Weights of a small GPT-style language model, trained from scratch on English Wikipedia.
Size: width 320, MLP 832 SwiGLU, vocabulary 2048.
Training: a variant of SOAP for these matrices, 692M tokens.
Each number is 128 + 32 x the weight over its row's rms, rounded and kept within 0 to 255. Layers, rows and columns count from 0. Numbers have three digits each. The size before them is the row's rms in percent of the matrix's.

# layer 5 MLP gate, 832x320, rms 0.18, rows 24-57, columns 0-63
092:108120161153158097109075145148141142122108124175127139125161140062128128119155087116144078126103068069113173118200126088111089119061112119074170052145114123138148102121137137200100152131149151
109:085074143139115167159139137125138123104184179161120108110171128132116124135132150085100167101171146092130144120169132187155160133086120108180107128120059110087127182115170088163118154138153175
101:211172086144101144133134119184158141125153134190168146112068125109111116115123170170186116136079179166125107156152123089138102134167044209070129128144174183152145152157057145166124155108169086
103:096131127165148142124101169078120091107134123149178086120162149143105113196149065113158139127147110097073102144138090131200047143067131112154116127136126154105101120058170120146079152082099123
097:057169125144027131034088175117246091113142139129118107101158129157156166112156090151076084129149112185038109138133072119090118131127094129080159171148086116176097118108189088150128111122141143
097:102145155080137146123140116115121190125163132082130167135143102095156140153142081127128163106143134168167152148088115102146189092101129055177081176175111084139113126116134130130152147093108152
107:078193123106131129164104150142097123154167130135119133135115220153208121172108178142119110140119116134180117158121117099126158127171144136117073155157096102109122133087108104129107106145144094
094:108083151146120124168153090095118130200135130135111170102097104122125109172209091092136163141132126127158097055161170120106089162131133170091083141092105101094096157147087089070094156111198079
102:092135144134159178094136139100129178092181139146135129121102093094100069140153199135128068124112143116116151058220106128114131101147188156124189183172126115101194109041083177163120110113062151
098:113135163137112124184142088113175120062168177119106078095134136150126140134095167124137101149130147181129111113070113139107188156146140127163126197104111119115144098193165127135172124145139124
101:192130107134118106171118143091142099117145155120094077133165116102090101080096129087109152130101113046131077154130094159187087158168110152172114124118163078115108122160164162153174132123097135
098:122110105109116161083129142134111121158154181198113142156097065120125141085117150117169118126085160104113117141126172110155127164106117227142168091163118184148126138163133082131128140139096091
100:140106183154126048121144121151106173117141165164172144102096083130127145092166106163108145149143159159108169205136162099165169108137104124155172114104165110170092139116133185128132118108128136
105:154120136125200133116132039078180189127027128142192130133159135103142089087136102181154062107141156192132106141198139132118157162157147093087123134160127149135124150099131103109170134137081151
107:119107166121137216181122173155171164062098141103118151141120115122139109106095173094141162094068136100159127182158084141141103123119122159109142137172146126150113127115133130134150133141113094
101:113191139175104148103118142139148136116115176098093148145127102184161125128106097113123165105119112116123113121152126094147096121115106111160146173115082130175120104164189163106088106087161129
105:176079040161176133149209138146160119109124127105190152134096105193176109072135060117168147072103132172086071075132180146118131129090165104140089058117143145151149177132133182145112111111143149
101:135150096105155155124125156117148131111070130140126123155161129101164162109087178092152140119146115144158125147153123122125196106169073111142126090131074165130113121075076127131068125139107096
097:131113139165099096082091145174080087166143118105147117071164124154111134158095153138124174129074146104141118092171148130139145089225122143116114091081105051138100109142131158097198097118168140
099:131127151154065156093142176122125098151077087143130119153117130112088076152146128125130055147115130190199138168103089182138106119107171155166145111103180140180097142133065201144109143113133138
100:108144199167104092134119169129117101140117124126128169133094137131202167140130170169203154152136067113129137120159114133131153136152151170133073159132143155158134139165079120127172093170191126
110:185056121171122117162114178131160215113187119125124122099069120102121084099130131172097133123152084151155136161163150109152081144170188103142106121133121137105113130088135071118111138120125179
095:094129151157173118147119141150083153109165132144150197110123150084104122126131163076105140097120108131128121069067151144093131134144140166164138091083153068174091173147075138140156125168111123
101:147165204174148122045158132103140190094128086151142132102128080152151143171144123244124102240187095183138061085131153145173099098134153130129125069122133108056125170118138161137158161160136129
107:088084163075120122121117132120138162097117073114141126122092107092160058148153124130152153122137147153142137097150139191077253162140069151138169129136105141147164052139138111100126173120138147
102:159136160204126148165083183153161138158081135134091139146121074144151114111141125121091136134099118149192144097120157149097088143154170136176136120115106103085126091145131111181107050092134063
092:129163049100146077091165148158119147145122088087114137103140094160169184093119140106150119150167106112166111104120167128120106133181090174154150113140154181096170160102121120095092124128124169
102:084187077186121159159165158099201121103092199169142167168149170136129109169159135145176151085114119064158135104051157186103122163144190140101101106083156113098111170117140162130128193120063117
092:113161143128114183071128139155163147143136145137134152109140136187137123169102113095137199133137121122113151149109083155078120210104144097085089164160131072142183115142121128117132145172105139
101:183163108043113146149148163124122149102177140118173069145078054157101116115125047163111120153183124103139120145128141182101158118138187140141094157182104143076067199149082158154128148109144142
092:154143078123116126147102045172150116177146101184175125161120118168150118124092129174113148149147152124132142132129142120108102082148099157128138106088144095157095095080132144146104136111132119
094:167147123108081150125195153161040140101141184105117107139127133106138149134120170123148089138164091138096171088140205164155092160073157095108145159096161132167116193051135125142195160156104120
098:136155101132114100104133180160158119162180146128123141127088151172102107155129090119149140144087177147114116129090098163101156144177111185142079051152157152137117099176107092064067139150104144
090:142190108130154187063108087119191100139127129090074086100125078121170111120111132160136149122101125162168148158063154189097177114118125080174199153133110102107117119114147171152108170105083089
# layer 5 MLP up, 832x320, rms 0.186, rows 24-56, columns 0-63
093:089144138157180082165145146131140116106051100101108126167159173112120113168141116149195109103150165143142142180147084057175061119154102125071132205119144083135153159106145141104092169108162183
109:092099182059105153103151135169104111162142194101108169126102105131048095154131071171146145124095129116140175098094125106140061143128140112108119098169095170179069139116089116099118092117093180
094:177149091073163156154139126095115113138116115108069107119147144199122156135186082131083177164141105114095142190107117094112102124080163118177110183195107119142109180047168159105128072193101107
096:157102126173165163202096096121127148080128167129178110153095129145111142157105107139151098140069125114098111073136127179167134156101158082127146113116145166143124060178132115145121149056125164
101:139122150142121106144124107109073164124108168135132148146123078170168134132140139112147132084148161107095139128161161119115119067122107149104179141109177129138101192139078107112144093134128074
102:134169094186161122114132135139072084172136085185122172137133080135169105103113057148107124122092079104167170123103176146066117106134148127166132138112058163162194143155124139147124111110096143
108:113172171123106179177165132120145124075156136165111087119110137159150070165153115129154191154105107190155064080145112182139199133139074107133103156191105140135117089130133123097163109116102073
099:128161155102121173159137095149154153050094168147143178180094133147125176136074144178087125095156147117091128088112142122153110144154154183192100155117097104141124142127049105150173114177072156
099:134096153105173137116113153092134138116166127153122183133120117161124097190141102119169155135145108088122123091118156117079185131126092120096191174166086102101111164100146237137133168130107134
096:066155109125081172105169189137090136082140147144047123163134105183081165147162204081111151113089076160098206112168090107134147131123079141094114163084093168208120113108110110158137126121170164
101:167083115182145204185119120101166177162136140095119140068079089116131129125089127063084109114116092158101157146114144146130127183145095171135165118098122026108125195159115116102122067136088120
092:155119159145148139098127123098187136076176128138152098023139070123124171164175107132132073118117142159133090191129165159154067102101176113139127123134121149137081133135151154119079123148147137
099:192122073077131218085048108125130167138168148094136113118136159103124126102098176106143161133130081086151201137070098115177151111117158156082074111107123067116137118116163122127097122132168141
108:127147079130110128105127071142095121128103087065135081122099082162086115081088096176102118102124039106171110144160115180178218130166169146160062083136142176145160141141136133196168182070114119
095:092146140091135128116123188088107162159197159124126118143162130150096141120127121166190116143155128124089142154112123198109180118150085172160105103158175142116130097114123144138081052101131095
098:079095148167130135151090119112123088114100150107091091195121097110171139128178110126149100157108095164154125128109126101122148060179115163158111097163162086207121126135133117116125079106093109
111:174117093170123123083108149173160128121163104096183141102135157173239089103152117127120079122148144168112152131107144147122087145083106150116104087083139107179110130172137105140113080119156118
103:176090182089107148123122075119134158108128145097158085102102151127143119083110110107157154131065120173144132138093110148159074100113171127130155120050114228100148091136117066061152149130091106
108:127127158118139116127143122132121029145169149162171150103155127137118142146154135114175136137148183172123107099154120075134106097151161101123191160078072076168073109134152121084150073132240169
105:115120101115156094151111178105120065151107168161077143141208138146157112097164129093192141122147127108112118135097157115108089199146109136129127088155109158116139136077100082166181097122153154
100:138116162119030136075120140158144141128117135107145147138150115135196108193196103088107139128157138145121120104113086086154140151149112107118162133144141108165161171115128133144060094140112160
106:169163099132142157135126105139112179125125115118125105143124151153144082092129128147089118139174130143061092110168126114135097121167130100126103140162129160089109042105106183076110138166152172
098:083149122141126139138078129172144095112128155126146147149117124172135172203184181171145111171094119122108135139108087154104135163075090153105143121082136130132111129113106105104126142115239157
096:147159160073115135150108076125151137131085103140139147121151082166102182187184128135134092113158057110076148138125117061139191133108137125125123141115136087214130105112129055122110140119150193
105:135162181097101182124092130154111109128145116173099125150119120187135137152061060123135202175100134079117185138151126116168172109097167125119149130077126146176121143121135111126109154173134141
097:124107100065124137081100100061129127129175131082182128114114187033095168119113119098115180045207155091128068113162063172154186128122166125124125145156084129156086149085132146139096139178121184
102:144131095085176147142145168105111138102121142179160117125133151131109177157074149099118148135140077145125165131210114131142103171111105114189140095128079135087178104169152118164133099120129185
099:123040122177081174153110099143171138083151079105168110120155123208164174194085175129096200195193102092082061120143111112126114158124105142124076089141135139135119098142056104160064136163104085
097:083093170089103166114118096073149096116122117112142151149115146127089149157084118081146135136099119112120133133087136150130121167117134147167170147083136129102105129144131190188152034096204143
096:141164136093118123101126159160116163145150189128099186070136093093174171124109087108160185114136103199130120201138081070149092142123167085125153157116144133124133121067077159077142149113143082
094:113172092125083125122163103131162172080113121139109137111149105199154064104136188101148144126161137196104108082118141094095131098143136137115164098126095065146117156142073152105143134084142162
093:150075159096126101093100116127106154091161154148156123113173128097193111130173143117180119117156120131139106147129105082127161100130123072086097152123166069123141129094123118102137154184123132
097:148102158111093150143119124119124174121148165153158126105128185050145075118095123123159133108119093118107141112108135114139143102103157125163152092150131111114158138106144135173122126137070076
# layer 5 MLP down (transposed), 832x320, rms 0.172, rows 24-56, columns 0-63
092:100098152112104216161116174183119095141199130136150182093129088141111109117104151145061121133123079122105149098124101144094142152162150136199115106161132121125140126202123097073147176117099155
099:066170120136116123130138102116138121079106139163150156124084131098147057103169156151124078167109092120076122114154118136178101152081190138123160112132175081187058100109114159100166141151042140
100:068098082166157140124137120142157159088161127140137112166107123095113117137117103089118086120173135099075150101111136104190151136093127183092156078080146149105106154101123130153150153135118138
101:152191130147132096136127163174119171085104101124161154114154143223188132185110154156129103120166112094121145124120106133137169086194082118179116127084161129136190177103120137134123109113119120
099:095146157100122117150176160127113091125126135096144126120111109158098164158150136116150145093044132162099126161129073082068107084104119180119144065111141121109106210101159102084181081124081097
103:173145122172101167139171089149148097197139073116135085118174122109105222132119094135127173115108110165154082128105097139080133141116132130109155127089119223098080120188146152163095114136153075
093:108173148118163130050136120138113184141087136088086178106122126144092142129108166119143125109097104119125137098192089119127101096142050148144065109107148120103104110150158107124096129126079098
098:118088132170190111106131155156141126083137173163133110091115076145174125094154163100112125113100094113089084117137076145096139066137131146074139137124149179128086103113135171147144098150112118
098:111111113101167121121125149160053152112041137099104164074093092110126060166103141109155147177181160177112131121081132141144145057145136152133087201192164157085147123137172112101173142140136164
097:163094106105141124167109099193129057145149079152096166134108096079122133144152184137149105129122130104134140116119141107148148146093129103151141176096095138116106127140113086128110075161154151
103:067125127143130108119159104120172175154118118174139103140170131120156128062105126139182130129100162149165089164140135130108147135120127120095091201139149057132087147134080058183158131110167135
099:159155081136135081129138139119175139098105098146110115104180178152148082178127142119098112080074169165136137078145071181081150099171153084135144128052112102072095093102157141138155173066141170
091:121157146166119170100117113107112163148158149082121137156128160088144141160116120149092121109118142178159146110160140102136146130137115135234108173124175112113135130140105158152124057129094095
100:148140118105161109134142122123150126168171187107078135098109114142097084098145109141123129163138087117079140123127141110065070187140138138103162120151125110179186174166109113082115148158124109
097:101137112142131153172102115095177153124091098056138119167140102096152075115177051146114143109121123149175098210077158137123145138079122107182081126080144122175082186167169092187111135163122085
103:144113118154128079113118162083099136139122112122157126118103155071145120106052174120102125110172125179136138106079117092124125154080131154117121175189145126114085116132083107136117124094198047
110:094096114151058193093140189094096137148126128150163151159157153121078097156165164120098140144120147133117101118098153116150058095109097113164160124099122131113072139182138102142176148071204099
102:073214090111177110100132145126152066105071119105141137057171165111143122057072107089072165154119184135122154116101058053096143056126133163087146106098117134163102172109143123124098127138110142
102:169188141080118087160074096140075163175169105089068103132089084171114161081097140203131105125078132105091116141099146124139162156176093066107127089125194111195170142202113074110145123103112156
102:080130082097105098222121185129182106065150177090186106130154125129210118147171093207135151136103124057116121124112164101092113131086113165139157180152110129165138094139127149133161124162138160
096:103128158208114159062095105142112106152092181153171103104120065145108122084169125072125154133095134105122154193044152108175110167164166126143133098121127144178105132138157134102116122130136069
104:113168132150089092078093097115122210099172088155128104141169120086117098095096081159115171146063099152127118117078146137163137148129147082115179110121108126092173169129175147159107138047074172
101:148067135112145165201130097125096108185096088144140108091131163108147163061141090152189151160137155135112102184168126138142100122171077094107172111156052139179154104158087096187090147109139140
097:181134149124148154137176112086124052100116096148095146103091141114101135121159197149110122108167126123180118109188128148074142151129129141138120166113094177101115130154137174132117052125107121
095:104115114136094148151155132113147123119129110124144157116150134126155108177162120135150132091166149131100055174127134197114119162129168161089103136166137173133103127138133118080159184128109128
099:138076087102136108137108097122144159124128174141102148159123088155138081165165117147112157175177108162113106143081115128147146170139094126157189141130141087193103114181051150101095155124078185
092:112106149159129102083130091139152167144178147073111137148156089136123106089134171159143153170097095081075129078162110114187155144177102161108138133130142139105148114125131127065106204105154155
101:142108132081141120101052193178129161160135206148153125123195108124095102176144080123208169105086109119147140098110152095096106114130108134177137107152104137123171113121122187088119127115135102
094:088144106113094080082132143095186151131114114131105101155075101108127127113090166178112093127142205126147179156138096160159094093078107142132152121146109089192176101109119156115144157118195174
100:180173090146136129096098122113114193107159187105140098074119079134104157108151115135134116172079094094130165106165147103117134103123150060086143135133127132123105141146153161103164145097122124
096:141149164075170096125089138153117121173146139104090113107119077111119120115139171154156099104134125167098076106121135132161111123117163041147163072076164072134128114147122122088133173099114127
097:129175132167131107166162128114102127141102095124132154198066129169098174138172114169136128100146146152165117143092092107077123136203125156093133076127110101147077160110172129122173122109079116
099:108127133129105127139121153130142092101064144133121166123137131126178186143113136148112115100095117134166108151065107175135151127083133148180084155141127137095100172091130109106114080138145152